config.yaml
n_layer: 15
d_model: 640
n_head: 5
n_kv_head: 5
head_dim: 128
d_mlp: 2560
vocab_size: 17407
activation: "tanh_gelu"
norm: "layernorm"
norm_place: "pre"
norm_eps: 1e-05
positions: "learned"
qk_norm: false
attn_scale: 0.0884
bias: "all"
tie_embeddings: true
parallel_block: false
extras: ["capped logits"]
init: "normal"
init_std_qkv: 0.0192
init_std_o: 0.0035
init_std_up: 0.0192
init_std_down: 0.0035
optimizer: "muon_variant"
lr: 0.0165
beta1: 0.95
weight_decay: 0.024
lr_head: 0.0109
grad_clip: 0.5
warmup_steps: 200
schedule: "wsd"
decay_fraction: 0.655
decay_shape: "linear"
final_lr_fraction: 0.1
batch_tokens: 262144
seq_len: 1024
doc_mask: true
train_tokens: 1253000000
steps: 4780
dataset: "wikipedia_en"
Each number is 500 + 25 x the weight over its row's rms, rounded and kept within 0 to 999. Layers, rows and columns count from 0. Numbers have three digits each. The size before them is the row's rms in percent of the matrix's.

# layer 5 MLP up, 2560x640, rms 0.154, rows 2428-2534, columns 384-447
101:505504500503523501526493491478507501510482502516514485481504481500500470502514450513455526533512528501521511469511485533521528514518492494534492513457508535536505461502491492469534495504464479
099:498484463502460480513508569490539501500523444529535496529473528483439495521508489495504517533464521521508477528491489489488576488504465497543486517481477462546515531503457500498461528525534496
098:499532526496503482506483525526445475489531503487500480465527528554478498501530473508502481549509504453495544542500472452487515494523546499483498476521502492476555522529488509517476493533538530
105:518484499514480516542479498506507489483533530519550511535541510495515524511531526507504479512501429477444448476473489515485484471504517447508483492482524519489536511457497511493519477486496484
098:521506466491474503500505534500515513557470442516468561493495474477525478525477487523496516514496504467476520494479488542474505506463494528468561487506519525496509522467516521510563516552474501
103:504517558525487488503475502496507517543535467507484532491486524436461510519473528547481509452483521515490476487513479532514515520464493493519531497489527481505526518509530488481474502502502489
100:523459517504480498583504505496504500527480485511473516507435477470512526455476490504492450515510475501508489482510542535499494514477488474513530465512478473501527525477511531543486510503547478
096:535473551527457517511480541438475534525518518496520503535499466508495513500529485468493478482535516491481502483451457485516512500497516496530504498500487524509519519480482517510490484487462510
102:506538538507501504561520515486475489499482505482475493496534540525480529520489464525522504504503502536500522487489464505576489492503460512432476460557512503456506519485519514475470494501462486
089:505510471468423472494491514514504510495464526472499490524501547524506486485520487531531508524487496480495508475500514520483509485518505495464505509537478417525480518467486543486480511465490514
090:502484557475452461507482482490489517437542477498505468536533548524501504527520481490496528525490503501481496475469513475487510530512500518515475521478510513537500542476517500561503494481505504
098:494537528553496530492480479522494569529489499524501506519446524539513470501486498498478507502489510516506485512496517498536501518488490477512503520497467543489529532482503531461461506506508487
100:521470522484498492560498496495498485516492547487533521475490482527511509505463492491499485526502504496476536454531500522509501555527490478454526536506475473489559504461502476457508510472543496
096:490491523508499494474518498502478476496491540511493476501537528487581501519529503508495546509470497472539489522489468494534458460507473513493483478475544504501494444520467505519523534508522466
098:462531534546508481524521510488470509497526511470529510498479504489511527536500507531509510515537528464507518519446507502503514492528489502441524511463479495506512486485493477468475526517502519
101:528475535506466488549538472495508494499496506562513490482474511475532492493449485472501509524504548486530447521502470526492496503496493490536494504513500465526511471527484473485470453500489513
097:480478512521489517520539519549506477505490490491466499514530493477491484520504461485535504502464462495538514471482480494507531468542502561502492483481487489516482552460469501505547480522535495
092:454489483505506500496525472512459567487505478491550488504498476489498505482501492467489512503476520461482478499476521536478504494517464481494488520478525475504474510514504532495498485516535538
092:513506529493512509554500517498481510545498500458513534537487535473510482495489504514503526487501482521510518519498519526465492510518482522499477531475546486558519523533497516508497524537516505
098:545488483481461481511517522481515498491536498496498501525549520426499511521521454516497481490551488506485488528490474514496515484497500491515532539479521436507457496505493502511503478477513493
096:501493500481490524444518435504484521456509472513519478496514521490481459509513479490473487480509539490536574480522543490476502527507536541496561498468474481512485486482459468532470482492499534
098:491506507528489499532485493493504505516482544491491504499481530450520491502520474469506479505516471514553486433496559480529470486548529459488504514517502501543529498484479535448488455542542495
100:498490492497495490501516563505490438480538476497465505458479490488508508536544534518512509514520484511519480452533508498503479490513523468495516475484525489499478493493503450547485504475538476
098:484503482498483514534503551504489536532511494478520538514477532495521531477529447483509443523496501492517494505472489497518522481490516524410530491464535486485527485495483465516537505471494496
107:473541469490503489468496495510504472498512500486515535547498499462491498495518492589516516503528511479464490481522512494522526517511506471501494493500472539543463487501482477505475532468466484
106:498511514503525517517511476488493502522478494450477486499472494483456538496498500495490522498542479510497476477478502502500501497491521490494538560501533513446477532482471537487515507464488551
099:507486489457493510510483525487547513484482496461527491460538597511506479458537457477466519515518521506467477444479520521488520553462508467455484510503471470479487506477503502499492519464482503
103:527482493489515528506480476507490448497507475487492520502511512528467480501490450518527506488500485460471509531549490501498476488497491482468480522520477406537480474554465449485509483515505524
103:459489468478498456467496521513565527564506487509470504481504509499509483522508483439504497479485517467478472531486483477513460532493531482512530550437524482536502468519547528504481477498498501
102:490449501488516502464488569524463549515499452512522495508508531496461515508524503476464498485500513518475483472508517473518471486484524486485517554504463474541497488475493434505510502530535464
098:441502497483518506507518481470492494472479551503487502478525488461512456537497478479525539532545508521478515495499498459544488495511527514502496490474507524484497493488508485496482467512485517
109:478485498459489527484492529512439498492503521544436536495494502491528501517518477493481574530509491495450521501473466505531481474489523472483464512473440551490525540493524507452509515519469490
092:449479497501495498483510535465518521508500555493515505505451508520532497493468438521509497546518506514474482525495518520517485517501484485518500488508518496490482484524506514472533518504531582
097:490486457540500507479464477504520515502514508502453458472498509525510490480449507492534499476470476461508492494520478513518435490512493452510485520453480481499542502479517513467495506507492523
098:507531496489532493488515514471533514469490481483505530555495507470510490470553485495564512490535484533489501516473494500523515478522448522494470465493482533494464535492516500528486467503493463
097:559504520477488477488454546501466517524527482485523479511530509522556487519506497494486496518506496478499452528513493462494524470512515493477511484505473497457523506482499524467525476507507512
100:455520468512506493525490506543519532490517448510530543499517515500519513522518515547479503510492498519536501498469491481542471480563477518487549526523535446475501527517527514507517479505545489
094:490520478454487496473510467495506509485493539479502511486524539515521526471522495508491510476502498512492519514520469526538560473530484530517451492496499520501443488454505465486457508501500503
106:502501553457473485476527561491511539496488504526516492551503492511488512498541503538495481462491516511514489529491529527523514487519479498449492556520489469510489482468532505522546464522470463
097:545512438496501498525494503476499497506483517535493482522485481476485516512481519483533498549466540482491550537484467523472557515499475488470510508476515534505465480476475455508449532525507519
094:496511481512493491497482483506478496497511487497540508517469508485491505463536501491540486539488489534494572467518544509514465515489501508508491530519462503496528518545525496512524485500516518
101:466507502508466515483515483494472511482433547472511514515483483490506486441500516477551502444512500496453517479502502545492534479506446482484489483494503497479499485537519482506479506470542485
096:497524476520490498488464523521523474535471510476495524502477454482538491479487470476533461509505484484518502454474508512468554486483494513538470503542471498505454499523508496509478495468523468
108:488493476521469528484495509479500514521502503492507473504479505506503473510505527484472500503494484509464550523488497488490498506501517484520471478472504549514464477496507493528478449497470484
095:478506469485528538510488487461500478507534472517525475507491523492488515508531503483521521532494518498532514516488538519511549503501524535493535505468496462443499516499511503494491514484488526
101:483501520513481464513486512468523513506503473503482542481499503488527515512512489517522521539470525502471523514542420556501501482445511490491477521537451502512537450475533524523488518488478513
101:458546426504480467516483527501521524533460522452506482474497508497511485528500472452457505499523538516573515485488499503483480503509473496491479512512541517504505487543524512501452537537536492
090:532493515496465519478509483513499506504506541510526471464497431501484494485514476499520505468521499523479456491503534499481506551510502509534521505508508520549482523497485452491483504481502485
093:535548511481457564504461520491509498476459519528482509517455487514532454510535503516545485501533479480499518502524535499499565495570464488438503476470521483454547512493507524461504471500498437
098:507464504492449499491521526489467481482470469531467487488497522516483483454487535469486507457494554518510548475419565486526509480484515472506509506489494526457536477528492460508509467496536478
100:477491530521523480488474529469489488501486480475521506465512498486522516527531498482464517478538484495514502506466500545515542551475536525504528466549498496515523503457515485536480515483485476
097:534413521496504501508520462534549528485480547489535486487523526484522508528522522532456495469511484490521510492523497487494522479533489497531520451521448517500491507469462504556534508497508510
095:495474494529526546476478521503510506499498493463453468509533566578480494517551497509484532522552504514492450485513502496523450515486485458522499521485504483518494525510487473469456523523516492
105:515529539515491534497471458478510518518488527511494492520495471504506509537509494484521479540496518525501508499497505482509454499529515496538534534480519538477522463470490496496469474506458500
098:525528503503511473560503492544530481509444510528495522515479494467483484547475502523461501494493429485470523500489494488528504522483488510514507497532448483501500482491500487509511493500501503
100:502466476509495491531479502522515511522477489523480503515503506483504491516494479552515559494490550516490525494516496428447442522488449467502500524541494502551535498502507461512498518503510497
098:534553535490505549479456499465511481508457521484466497522525471530476489525487512477444480536480497528506485537507475513503517490540473474486533458465481479475484500525469476509519533524468504
100:496554493482493480483501505486511528486466505478503491469502467503477512509499485487524532516514486472476501483478505513508537510465487474542463447492473434528484512528498469511504492484506486
099:518474516474502507525500508505504473464483489493495528533480536496520518507535504499508534534511511506535536501533521483477479477475507548495488492468475478480475505492513485458524482508498473
100:512540525499513483481485486451502482485497485504481511482471531511526483498496455527467506504505515562525517504524521534538526499547476466494394535495447521462496504534513483521569499512483524
106:466488511505489502507477551488529512506520519489520482517501550514462508460486495460494467472499552510460474518492540487516474521506500494513474465514490480485487487487493447541480548479528495
105:533501526518463516560477463518505513489503475516513469482478480525520491538492484521422523507513506508495504526507490508507519500517485480509527479491509492531542543483521546517441483490505476
099:495505515485517498506484498509468542507501481483533521494451503522520469456424492473465532477495487528501499486452488457470508462486502479462453455462495501446466523483481506529510475505549492
107:489519495440516460501536480483504489558493514526489525546543514498483513486554483505506501511457468462516535516504519484482447472503524467471478525484449561568499443515511522517479517475509524
102:457501548527466519543513487477516504495475493502494520436450513475545523486468458487496505470466472524486511520528508448505533488441502507495499437527467485515470483510476455504476524498443529
095:511519475545501453488490478482494517532502480507500505492490508540490490526518519518496495485530517512525505520548490476489499455488492562497552510451498468492514482505507484533535501514484512
104:510535505475484509536491551501495519519485495508456487534479516497497479470481501502533510509546420505492530492472499468473518470495554507493490504499523525495482462528500499529499496470532526
097:493514545494468462536493500483503509496492501554507508490474495530459464515478518475524523482498477526550507489500457465535476503539498480556519487513504549489521507486500495473463497487486534
096:514508505521486516514518511525539484563489503500450518543504497540509477515485477477533499460489491503503532485548482514511486497513517527527483491515456475517470506463513497500472509450489490
100:505496417488512492515459476472437505511444538514519444526481483467540502519522512514495509552478505471480476458521505530446507475511533534485474488521497505517511493490515460523482489559515536
101:522500479545474514554494488498467519439459502481492493474505503471534487506513501495523488490506544523506500499494520532487486524480501448552488510554489518496508530529484472438531504540506520
104:456516533504503498466519493534491474499475493543489483486484508522538536465504513498510510544526495528518480540486442489472471492514517490501499502491517491508507491516507489462498520525498531
094:489496518523490478523522474522510487495508521496515504505525518500502482491516445485513477467499554509496454512490513524544508515495516530496511483477494469538494464520447519545510523481488540
099:486465459474518490485478486500517524530526548428527474491523467488531532500517514529523536502496502476476523540503479475504488496486554493511506500524523517503485467451516507535526521509500496
097:493504544505505501488489521510474486482515493502521476487510541541455526501471497505496508534465472508528495543454507529509487504453537471486506460512483525493488501506476510499544487513541485
092:539504520498539470498490480476482499497451499501491530450485485537497507521512486512498473507491515465489486508513526521496505511516585510498509533462481551442496519516492501494504454532486545
111:535508524486517471525472521476540508501496501510509533481517517505498480518479469482493490506505559492510502481510493482519510516486512465520486486542515507525491496475445493491506498464496509
119:493465501501481443557515502511469477538528476446549490504488482514524463501474500485499487492494515463577487486523504517489480497520485511490543500497501490513494488471505483505542507523447481
094:480471486479493533523502543521495476475522485507501535492508508528505515488514498476489515496531531579519462525470483506530472459519508508488555493544477540503521489433462534486489457524523486
099:480524440517484480487476509457497461544460502469503508522466486498483531500477478520527528557461449478504496441511508513509506467506507540550506497516469521535503515491565448518512505559483504
096:483461517472493480462503498476470481463508462499528493488553505499478514509485514523518487516469501477543522522494468485485497519470508467499524498484466500501511465481553506503462494538470502
111:495481496479524563492508486499506528537510449507555487471487455473501476513527517531474546462541551517510507531525480454538501483490477480488483528516465509460509511495522479485484563551493521
100:499498459508473495527494519422507506478501531504514511489486486513463459540477507487510479486498492456530497455457504557487480514504500455522484490489503513501534451499504472549483485503510498
101:516468489510457515504492547489521538538505508483496534449506481502523472534465505472509536505507512503486462478524502476495548546489527477509464491469509569512479523494527517521521495533476467
110:524517494520499503475525510470513510521522490516522504556511501498478518495506491518482499498522495510499534473488542525528518447508477496471538474526501515496524485459471495527505503531519495
103:450510542486496518536481503496499474535533512484487456511498492514552495544498485495486472560488476466515471505507492483504514519457486518497487521531500491517483524491455536512491466495423503
094:499527463531468505506513478510457521471509494516492512467419508464462506515565516521499500510487522548475497521529521528477477509524521497528483538490492508467502460530495527499493473541504516
100:476494521532469490484522496521509494522482496499521455480498499540494491495504484528492493543471479503507507505516452476504518508467514525501503453522505490497531477443438534521501518482468495
100:503503460475476443499524474422513538495473508503521517561500527512551488508533485506503487540489469530491531475519523471490503483467483461519508501515547495548493489493480486507498483466495521
087:468492490477487493505516462511503478468522468492508509461497484484499529476498497485454535466485526496521485516484493543481451488506483505527463482495463479473464543485502498525453485490501532
097:508562501540480479499531465497457479471504523508506520496500506559527450521479503475531509511533484502491493496524510502502498503470532491532528470498530554512453488499492471523524510515525491
093:491516529481497503479510473503513498496484518517523511493498500470491501477443543527510504532506481509511522491495553511533510493501497500538510543468544478516508506516518534487487481514533522
105:460522499503498505524512502488510522475561559528504478523468464489516504554524474530455498470484497505536488531495502534478493502517522528498521499487542541506515521487513464524529510493475501
098:496498478475484520501490526498482518487493515565503527457535500525502477494488566482461544505519514481549441498499506552542466485479526479533489517471464483526505511522465487476520510506506476
104:526464516486554501497559501460550451458447525492494484475425489552523485547542472514470528494485522501499477506501507503530502492551499484480513461492550520477489467454511510505479519481469516
100:432472502484518488518486525482483526469517473491479467517483505510527476492529549512499502525520484480510498480513508549522443508501449497499512531537523495559495499488500473493490501529501544
094:478508555477546511520469508497509476526497499487500521485517504471506489474519505495470532503486485485524509498463533488457487518524496490504454457514507487479512537547502513516465516477517538
096:488502522507484521529507477505498566522505506489531516521483484525519495461482499475513496452497458516510522483484474487490492507506522515508501446456503548477531541473479523468496509460511470
100:515510519556519487524530505459503483534464510496493522513515519509486470502489518514488493485443474519517572465517504484485492487467502505534542447509477483458508463493504491512491493478514500
100:503444492490465481542465471501531458521479522465501501489500475511511509507521466508462507497546468531509523491499530478473503473486479521434463482484505502523529500523530472532497469534464430
102:495531457469515467485507530510511497494505505503512528527481527539523563494467491441533524467505456515481531474517479488525520462493517502454544499538506480507505531509487478521499515508497502
102:495510497519490534489501523468500459468470517495503482478488515521517514505458528508524556506528502501447511512471475493440470479509493512520539523504500515484493495514522500567455492479465499
099:493502530492487483506457431481462499481508534524554503498468508480509509471486520525498512485471482481496517500498481437492483487466523527502495530501505490494553473479516515523496512471489467
102:474501415501480489472516472530513493479478482511505539523456491491524492480529510505486538501475506497517474484528477503517508500508481502498497532506478463515480488535496471562456502506514515
100:528506515507492473489466493510508492485502509485479457488471498514545464494492461478485487470528482468459510545528543461465556518524488490537519521500515491500522503470473516497506440487498503
115:475550530527524511511524471505501511487465511444492459502521450453520508510501515489452514499551531492535537500489492551510481523509517522527523510468517471546470494460487503506455471499483511
101:506480492482466471437528528507500468475512468492526482518472457487523529496489486438459543491499512491500491468521483469522520530455525536522539545500482483487502494494503505541475468535507511
# layer 5 MLP down (transposed), 2560x640, rms 0.0382, rows 2428-2534, columns 384-447
108:474488524471505492472520527518485476456486507468490475464484468482500495488492527512524496495464485472517501512480509526503497485484466489509518542534506521514508483510512477523484552510528499
098:489490530492523553489457491510488477535487525486515507471489507486477497510512485508520529491445511485477521477529471507500500552531519499515500538483506481523505518489544496529447482481452492
095:526486557527517454495497468472511487512513470506555525485494508462515519499522510510434496491502481523468492512472507543481502593487493511526496519485508532518460479504482517476485481477499530
113:500471534521545505484486496533517546488523576513499503495459487502510562470518568517498517500490505519459450509484502472471495547492459470491496511480522529579520497508484487543510521465517514
096:528534448531482499551519534484514499497497449517466508470494472522522504491489502487498510481497531478509512538439473496464506477490485530492527482475507490514508522501487509508578499473496531
104:536512474511499504447454498498493495517501492461460497531518496508479501513517507484479491521511498487473499482562554515456486546524497444483471455504518509494487463474520530532533509464511492
094:532511499492483496471475541469505510499475478462481517492527469468512512490483550543477505524523500494495462556492483493495540506460510485481464564484501545469522516515517516516538504508487503
089:543516499525526507528477495514528516499468511489506472511482508495516502522535510494490510520494505485505500529495498509503503511463475520478501529471485481510522499537461497531465572502535480
104:507521525526488478542502497493522526536476497468467474519447498487480505484524472507494484507497471507525526509510499485509531552493460506519471503496453551510511568519459467492468488512418410
089:504492525492496568484498514527500483498523484518523469495508475501480515476518494480508497522477506519520476500497500518449534508499514498528471469518517484485487508530516492464472456505466482
090:523473494500504428530539509498485529479504499511465491505489475476471505507491507498530535505487517461480495518544505448505444490493506532474475515485514505497495485522494500470484505463508529
091:453504526486510481521519505492492527521524478489577489522527500518478494482501503480511527508485471482479455466483483510496531515473538456527477495504457505461512520465535497475546544473514498
095:496450509477500494541454483516514514535563483523486476485478496498499459475529536502495472500489483529486509506564491493532540541526484494535511507487506466516535524509490534498503554502489514
097:492502503509480507501517508483546531513486534501483482486485499496472511504499494548467483501496456505496501514522513427489510536492492454515455493494482507495523497531515493489491458524522449
094:506501488478495450441508489551514503509524508456536539476529480481462536447513491476548491503498486499535517488507522512478523500532495487460547506522463530476501528473512505507500538493448534
110:523505503486483534474506517508518492500538502454472506496495511482508504511516490514493489493491492489494481489521543463493503526505474490526468531458496493510486506518476488482490472495560502
096:537539529506527517482472493499501501498466506505477521511481487504523445528540509511491521521498508477497524517502488540479451523468493516513433538499523521510511488575510502471535509489469443
089:499468490519518486450534565525511513466510470523549499506548535495481504471492511522445530520474502505509507479526497547488524510499503481444486499492481472521533515503457540523431508557480526
091:482542500500502470469540511469493498514457505459497490524489503439496520502509489524497486492511508493519508494495505511511481467480526496525503477524487469466553510500559494486492472461528541
098:503505452500510459501508527506481503481496452501510506520513494505511556493487514462456536518540463509520451520473513507514514481518484549542476478492497507519516541531479488477508470543502531
098:498499488528485492510515496518459476522492491531493556483500495455516499518485493540482541489513512494517516511490507485577480521513526532529489493491476482461514472476483510490497522551464491
101:523493521526528510507472508504482525436517458467465530485477509426511487506460413480514491511486513544549541479529521480520522513511514500498475540500494504555530529518518475536467481440466537
094:462487487527497522568486487509538489487486456478547515454472482515533567477544494487480471472510514499491508497525488494496516540456489485479541478504486458476474480501508534520497509504471480
099:481509547500491455569505492526476467490536518475501494511499498517523501537469485463480485435511489490506506509525514504482523479479500532496468503464488508524500525524517469491483499504490505
109:480543481500472474510490508515482516473486494490458529502474492503501455493481509506485494504522508505497472497513481513468513485473534506496478536535512503500488492511512476484502450475506519
109:544530513493469502484477507506516501480512497531444474477504495520473518500497528486481506499483495500490540511523542494498490498501476496504483464502522503492526464501518534512503503530479512
098:505528531498516494480513507469468482451488486501508450493492479480511525537526555468514493485492465495514494505514514473541507518481519500507536501495480484503521508491493576536471507441478493
109:442492485435507530496512519535491494469461482486500531509525522513484449449509537506481493499512504511508450530511528505468512509489551518480535531476510501450471542504495501499462489514469487
103:492487497515524477472529489511500491511491591450456512494511462459533540496500472462511453487518516490468553481487515512482500469489504500528512479510515475477490500506523560467504449438521490
104:481503458504544521506533497561491492460509543533490513452481512505546518536459470512515521511491507505500523495536515470472479516517473492531504505460500479482501548501487498481506498472509485
092:495455513490483487511551497505495488497547517487521491452514514476522490494497509511495523498524551505501495501479507507504516505485463500532500464483514464496531483464480515530513517555514481
123:479520485486502472534506488552486472466472545500475491480488526464489508492493463519502560479461485484473538454497510491477492545496508524500515471477515506502526492508531451510547515527527471
096:498508503472546511494531509509489492438483503517477518486525517477503495503514495447534477487463522485485483543526509524532507503506490494485506477543496477529475494464489527470479568517495483
097:561491534516541496489458486510482490491472485516492521513529456480505524493488500505504508549490505510487489542535482471505522494496545514500509519487510498491476505506463474507471497537519516
095:498483516511492493517492515496530513528522510514537525486500487416554525532545485471495483498461494530489520553514540526513481558462503467423527525483472504509459534491545562512515464475477470
100:477525545492513488492439518498466501542467467483492531508504507512526527478513497461476455548465495500498533476483492463521491500466490521513508568480464498470505479496507465486503505500495477
106:483486501490504469458505442505497487510542488484517465486544493487521486494488524509500486467481442512493488513486492508484493476528537517509515477503493488588493495533498524540451483493543502
096:489493513530440493476526506510507497488480506501527445489514510489502512485529524508495475495530500430492467473485488493503512483553500516522478483491545439492472512513507506506497518530520515
103:482490464471490500497546499514491480496481477517439508455506531507471488481514514517491510476464515535443542479497514480539526516518512527452478531498501527506502449484527509483472522459481499
096:499537471491519512453485541466470523516532500535501495468499494499545479502528501501474523461515464501480544508464508538517455509476515499475444536456496489474480473487512551512509510495508509
100:477503512472512548487515510502486493487510524513508494473493455451505497509477530482506484506475512524493504516446505502503463530512487496531512513502531514443478478552494511465516510509498520
099:474457436467523479531486473518512496447497436509501450542528535504535488511498493462478498515425487494515474519550475516469494511468515469538480464486465504505541516457530538462523506503514502
096:519489481492502454534518512514490499538519525485509468528526444503496468490465518442460495491497511524497494534451486473494477502458577564468496503503502519518529517517492488493518530523504488
108:482489479513510536451509499530547449515522520474480532530497475471487523489516493508506460497487519495507508472503501473512543531487469502483521494504456505505493541501520503506511438524503523
091:467502486476543511533505480522539491515457486485503473517475525530487506493494502473522488495508539504512482496517507509482505526547498494470489486440519490522496509511482495465477463520537508
097:496489502554476500545499524507480472494475486481514503461508506483520462483510505486498523510474471480485531502491504488522517506469535538545475482509421505511504492517481499529512483495477455
100:507501464490514504475537518510520488527474521463515490529493481506495488522517473445523508454472490541501480498477562470507492447486489506467461450470485468493516472495494522549493537475523502
090:490481505509474510537517443479494486506532537505502505482475501501469521495509493458503490488428504498506499494482481477525533503470489491455516480521476477510521460493516512516530514489478453
092:510506495517507459545515498527497494515554460504505502517499493517539457490502499490462508494534493507516450486483528530479469492487529501467457499485502508507493476472486486500496515504475499
098:509480450483504490481525490492525493517468584468563519528500492476543492491483466515456476456506503492502562494512482548483515492465470473482495512500531511456508498482492531505495502496497505
097:452536524480485489502510518526464482525497470524526504468524468521473503470490481559456496464457476504467507506476533461492507495539456474498505504504519522497494495517470511487459476489493445
101:475535537475481491505522523512490454497498507540521524517539523499474522524475512499524460541510546507498492482553531546514499507481502510499501522509439463524506555477503468496486439492474504
096:467475531487440474507498512504455489494485502524499478495506499516498444521502485526492525486502518452479472489483545521518438491485504481446482536518488471501493499457472571550514503522534495
105:520516517477491482543498459509488502493480515454475503458460488549517470482519490486524510484491517489488470521510526484472486518504452480498468503536501484499494507506490464497519514498476471
094:542477527502474511537533496483486501508538475535516472502522497498500519550496520486453495544497477477521443477498482516478485472459471543522502524513503502526500491471464509495562517513519461
095:538512520502520524438507455503528447469487501493503548485488518485549477493486489518516498556486478493441513511474511499502545490456542507520531479478525446486476490478514533483497518540526483
097:461427482487487499529486483500500531503484472512505489491444537493496487528508501547477503436528481527517419516486504533525496514490500477504483492481481508483548492483480552492520492528528530
103:502480482528519500557503485498430498543481483482492486498481506506534548500547500470501486555463468481459466488541508501477474508521509475490501469543528539491454485508464519505496466473495501
098:522451500467468504467513531514510518499473535553518490474526529507529519460497465503519449539509483526468472479491499477512506473492502503497480478519482488488551536502484466530501465503566506
107:472506472503508487543515485488474477516420473446501476489555541481453505506504481537521486472488452465512524500496488459494514534542535505518504486470534490504572547514485466467478536491478496
105:477538522494505549456442494489537443473523522504537504497490489541476483420512557542482506509487523499499504527520538496512481508539501491493453516486507510510494494526520492495506513503512515
106:489526494506449484502494509510489535504486425501489507506503492492524495527456500526486509505518493505467552569493512464492512528504466475487541541551471505513443501456434550490500494475492463
102:468511487465506502455508468521536500522532495447507497471524521565490479453465562522527507512470506502528503519497516503520541501514496471513492498493468476507502549487492508519493490507497477
104:477519515509511509513497468468500473524524552525499550473533507468511499430492515527525499510538479455496537483517508469476432498489496477481500496521473521471484485490478535535540512460549480
103:501540516468488496512511509513484468523490472494528501489482512598536455537502546494522511560484501494512464524486503459499487507464521486480513532503471501536506527525504460483475483464496524
097:516499452477448496523453546466504474485505534489513486541494520459517537494486504527472534457466520522474493533525525510488486464482501497474508466503475509496533512461490472471521485474468472
106:549519509495514561463502514442499492493549490514536514498477507527453474508477506503500528510492491488489502494504508492492516518492485497486489486498550463513478508461515514476548542484487512
098:503495519475512517481459487486481506483511507529531455500508513511510524534503536531487538540514534493488487506492481544476492509542484483509529491545538495505523469508535498487485508467503482
098:507487508470499501447486512484476513505527491521502499523477470503482562525505498479543512510478503545526509496492485465456483548524473496481490514467520489486541506466492526495538483539515501
104:521492526498500543468490482510527497460542498501467500512498432493484554496490507551524541491498485515491503491540442527496489529460499475494502507503540522487535449525527516550514506497517502
098:493527494521505514518494508527501457487517479531495497478485485490541511479559522527505491518461496530503490524495536543531547491491541509483498480518492491523492484492496527475495505510468527
111:482503497519490476533500497518474450477498534515518548514549491513466507467474463514508557547484494509513525541488518470470504524484516494511467490503477519507479492513511469480549489479513486
095:483486504538503472507523489459504499476502488498495477488507511534492500546474526495515438475500493476499460497523506517544543566503456509489521477516518451486491503507504508519478491505462477
096:497489508474502523515529523470470480495508501505485532499515476539487505478493474506506516537484484482525508501532545491468491525481479482473501507466458474513504506515537467492475518505494532
094:493555440481490497500459523508484507461523489487483491481523516490503491503478518485496540518441533508528479527513450509483499469498490486527525468490507508505486494525522519495477517481503514
088:520523482488529530520537473523508498524493547518493480543508495508530517504473488521565502460514505498482476469525523489510508451504445476466489478513482477494460495499512504503498518522512450
107:492537505481517511508485501500524487503488443506490496509493485480495560489473495480478483501478497548465502498505527518479525521549482471502494531527561482498545520530477521535456479521476477
117:472555486527446497489537510500496494500477495461522475489468531493488463510511479502570503518485531483426478499494441547525471478488503487516547499518492505509520505458508501476471485554539491
097:520492491469505437532491469518484514502501503512458475461525465509496481495532498479501507512487472479534506406477511517494525481522471469524480502459492476523505493474503517497508536560473513
093:499466483514513432515498441488522518542509538501489488516507508452472476547494487457488521491496524531522543532510504547478493524480532472499473511527526464505471510511465469518447535486530535
097:488499487510493530541496518489451496519539514478540528521520499516514498522457538547505509487460490486509467487486510504468468516461484552475504495475495499515502505484524525511507500452499485
117:529516515513523497515503513459502513496445484506555456491507532489476502462481497518522464488499510499539455506482475507534505464502475432505496484472528491485517493519489436527506486473494478
093:528442522489508467487510463585514481569545500530497503492518451487443511490510525502490494517479508567496516458500482551465482506480581495480490499463520454488517537484502490546530518478511523
098:472523493505523492470535518509472472498525472514493494551541511503513490470533496506505496471500477476501467488487526475484500539513503460500524483487489512499482489526532514475491490492529509
109:468457505486450516463506515510506464494462479523488507505472496504483466482532502513421522507502446504517489518486495463452481455487512512459535545520434516483466520508530497482541515519497515
103:493465507498499452468502514533517505471518527537482479520509472516519524528507504520468491497494490513472522501501484538518518488510450497488448483502501494495515534522508513481504504492515543
097:470515477490512475539504513505530473556486527473541564520514499490517495507473468491494493516523493463448511509484491495504512533497538522542469494513474480486481480496488501474495489496545493
101:480553551501521462515465527489480489519495510494506462438481502519491465496505482533478497489496496458541518499505473555484524485520506481531519558531512483509528484540499542463514458508498507
092:514583498484517505485559492450513518493466498492501490500487501541480442509540496530466515512536523559456504529511504472531499458521470475569515500489553497524520471499499482487507475471476511
094:505508537513519472512499494485485519497488533507537552478508495470546489517505535490495482536463521473491523490511521478490510501464491531542509451486504512532505520536471501498500482476481534
096:485484485475465499491538534564520521508444566522467488531507519538501490526487484514468487483477447492480503483470503477473491518488481532513484524501497454485514481490481541458526496493549474
091:488503498493517475557488549506476493451540454482507537475473525496543491517516486477479490492493539525479520490511465475503449492487519542507520467472506534439489504508468468468474481523496441
108:506503492460512451520512517476487516517481467489494516511507509502501458507499552509503490507508469525502500520495499491474533477507508469499508489509532472456463511492521509502505477476466486
100:520499527481483517509483475505487499426477474515516473459498508542497504503491485477476500498522500480518488435511512472510557521459502476519498464446491495472483489473506476509472515488493520
109:506480509493495477529507522521490487453536533531544501509469477519525510499542494553495504500516496509507482544529532500431488505460493483495534475448440493499522515497505526532502490481485487
103:522513509485486502543516523499500537455491550470500558536535521481547530538507538513497505506451464493514512469493468533481490525481492518490469527508571462481511480484524511504510510516521447
090:462497461527481517466517515475499504509558521582497531502509490517506488495521505504510505491537478551481468479508502446544543510518501502464494500492511462526477523455468493480534495516505502
097:519499493495507493490516491541498476473487527511480486510474458466480498434522502521483507522470472510512512502518488522480526481497522531482474512488512532446494530498515506481487463493527469
099:487560516484505475463499505506501485475476526509517517523538467524492511479513524508488509569483538531501458505482517466480532464493506544524492511500507520546522511516522523534490492468514552
097:509514470534514524464488505527498469503470483525484492480525481501531507526488513508516449509509498497555483470499499512471459469498488504515546468501544490517474494483487470476514520481501499
107:540457483490477509474499453530499492481493506472483524477538537512522508474478515496473490477492501486468466498499453497517488505491526439471527531496456547527464521524493505505453535503512516
095:534464473485484525465532495528521498533461502481543537499474504511467506560467469445549488517470541481472505432509503491538507456510491489538466442495504554505469526492456498497505509511503470
104:484479471493535537528526499505502478509485474502503546520527509492511493437467510492530483491478476502519511506469536458525501483484526508526502512515479488529488556498515483396492513511469519
098:521524487490517508520462499469502493473497449494499464489532486516495493514500499498478496481478469512529489529456504500483477526519496443531477487503534539527562470469493528500486512444504603
102:528501511509466480541512486514543510482521469546481497522539500528493512526418516549528529479462503478509539545532499450488509489486472537442520480465472513500473500533531519521521501537514457
116:471498516477499456475543499508507506461513486505498429481523471510487484504500474517462544505507525477498525535453521508558506496505451514503446488504487482517492512475509486505463484514501461
100:485513528504483454498517517521518440480571539481532507518530490482507534552460513463519492499474492465502535501531530529547530524492495514523495525507473450498496501528475511510522510517568471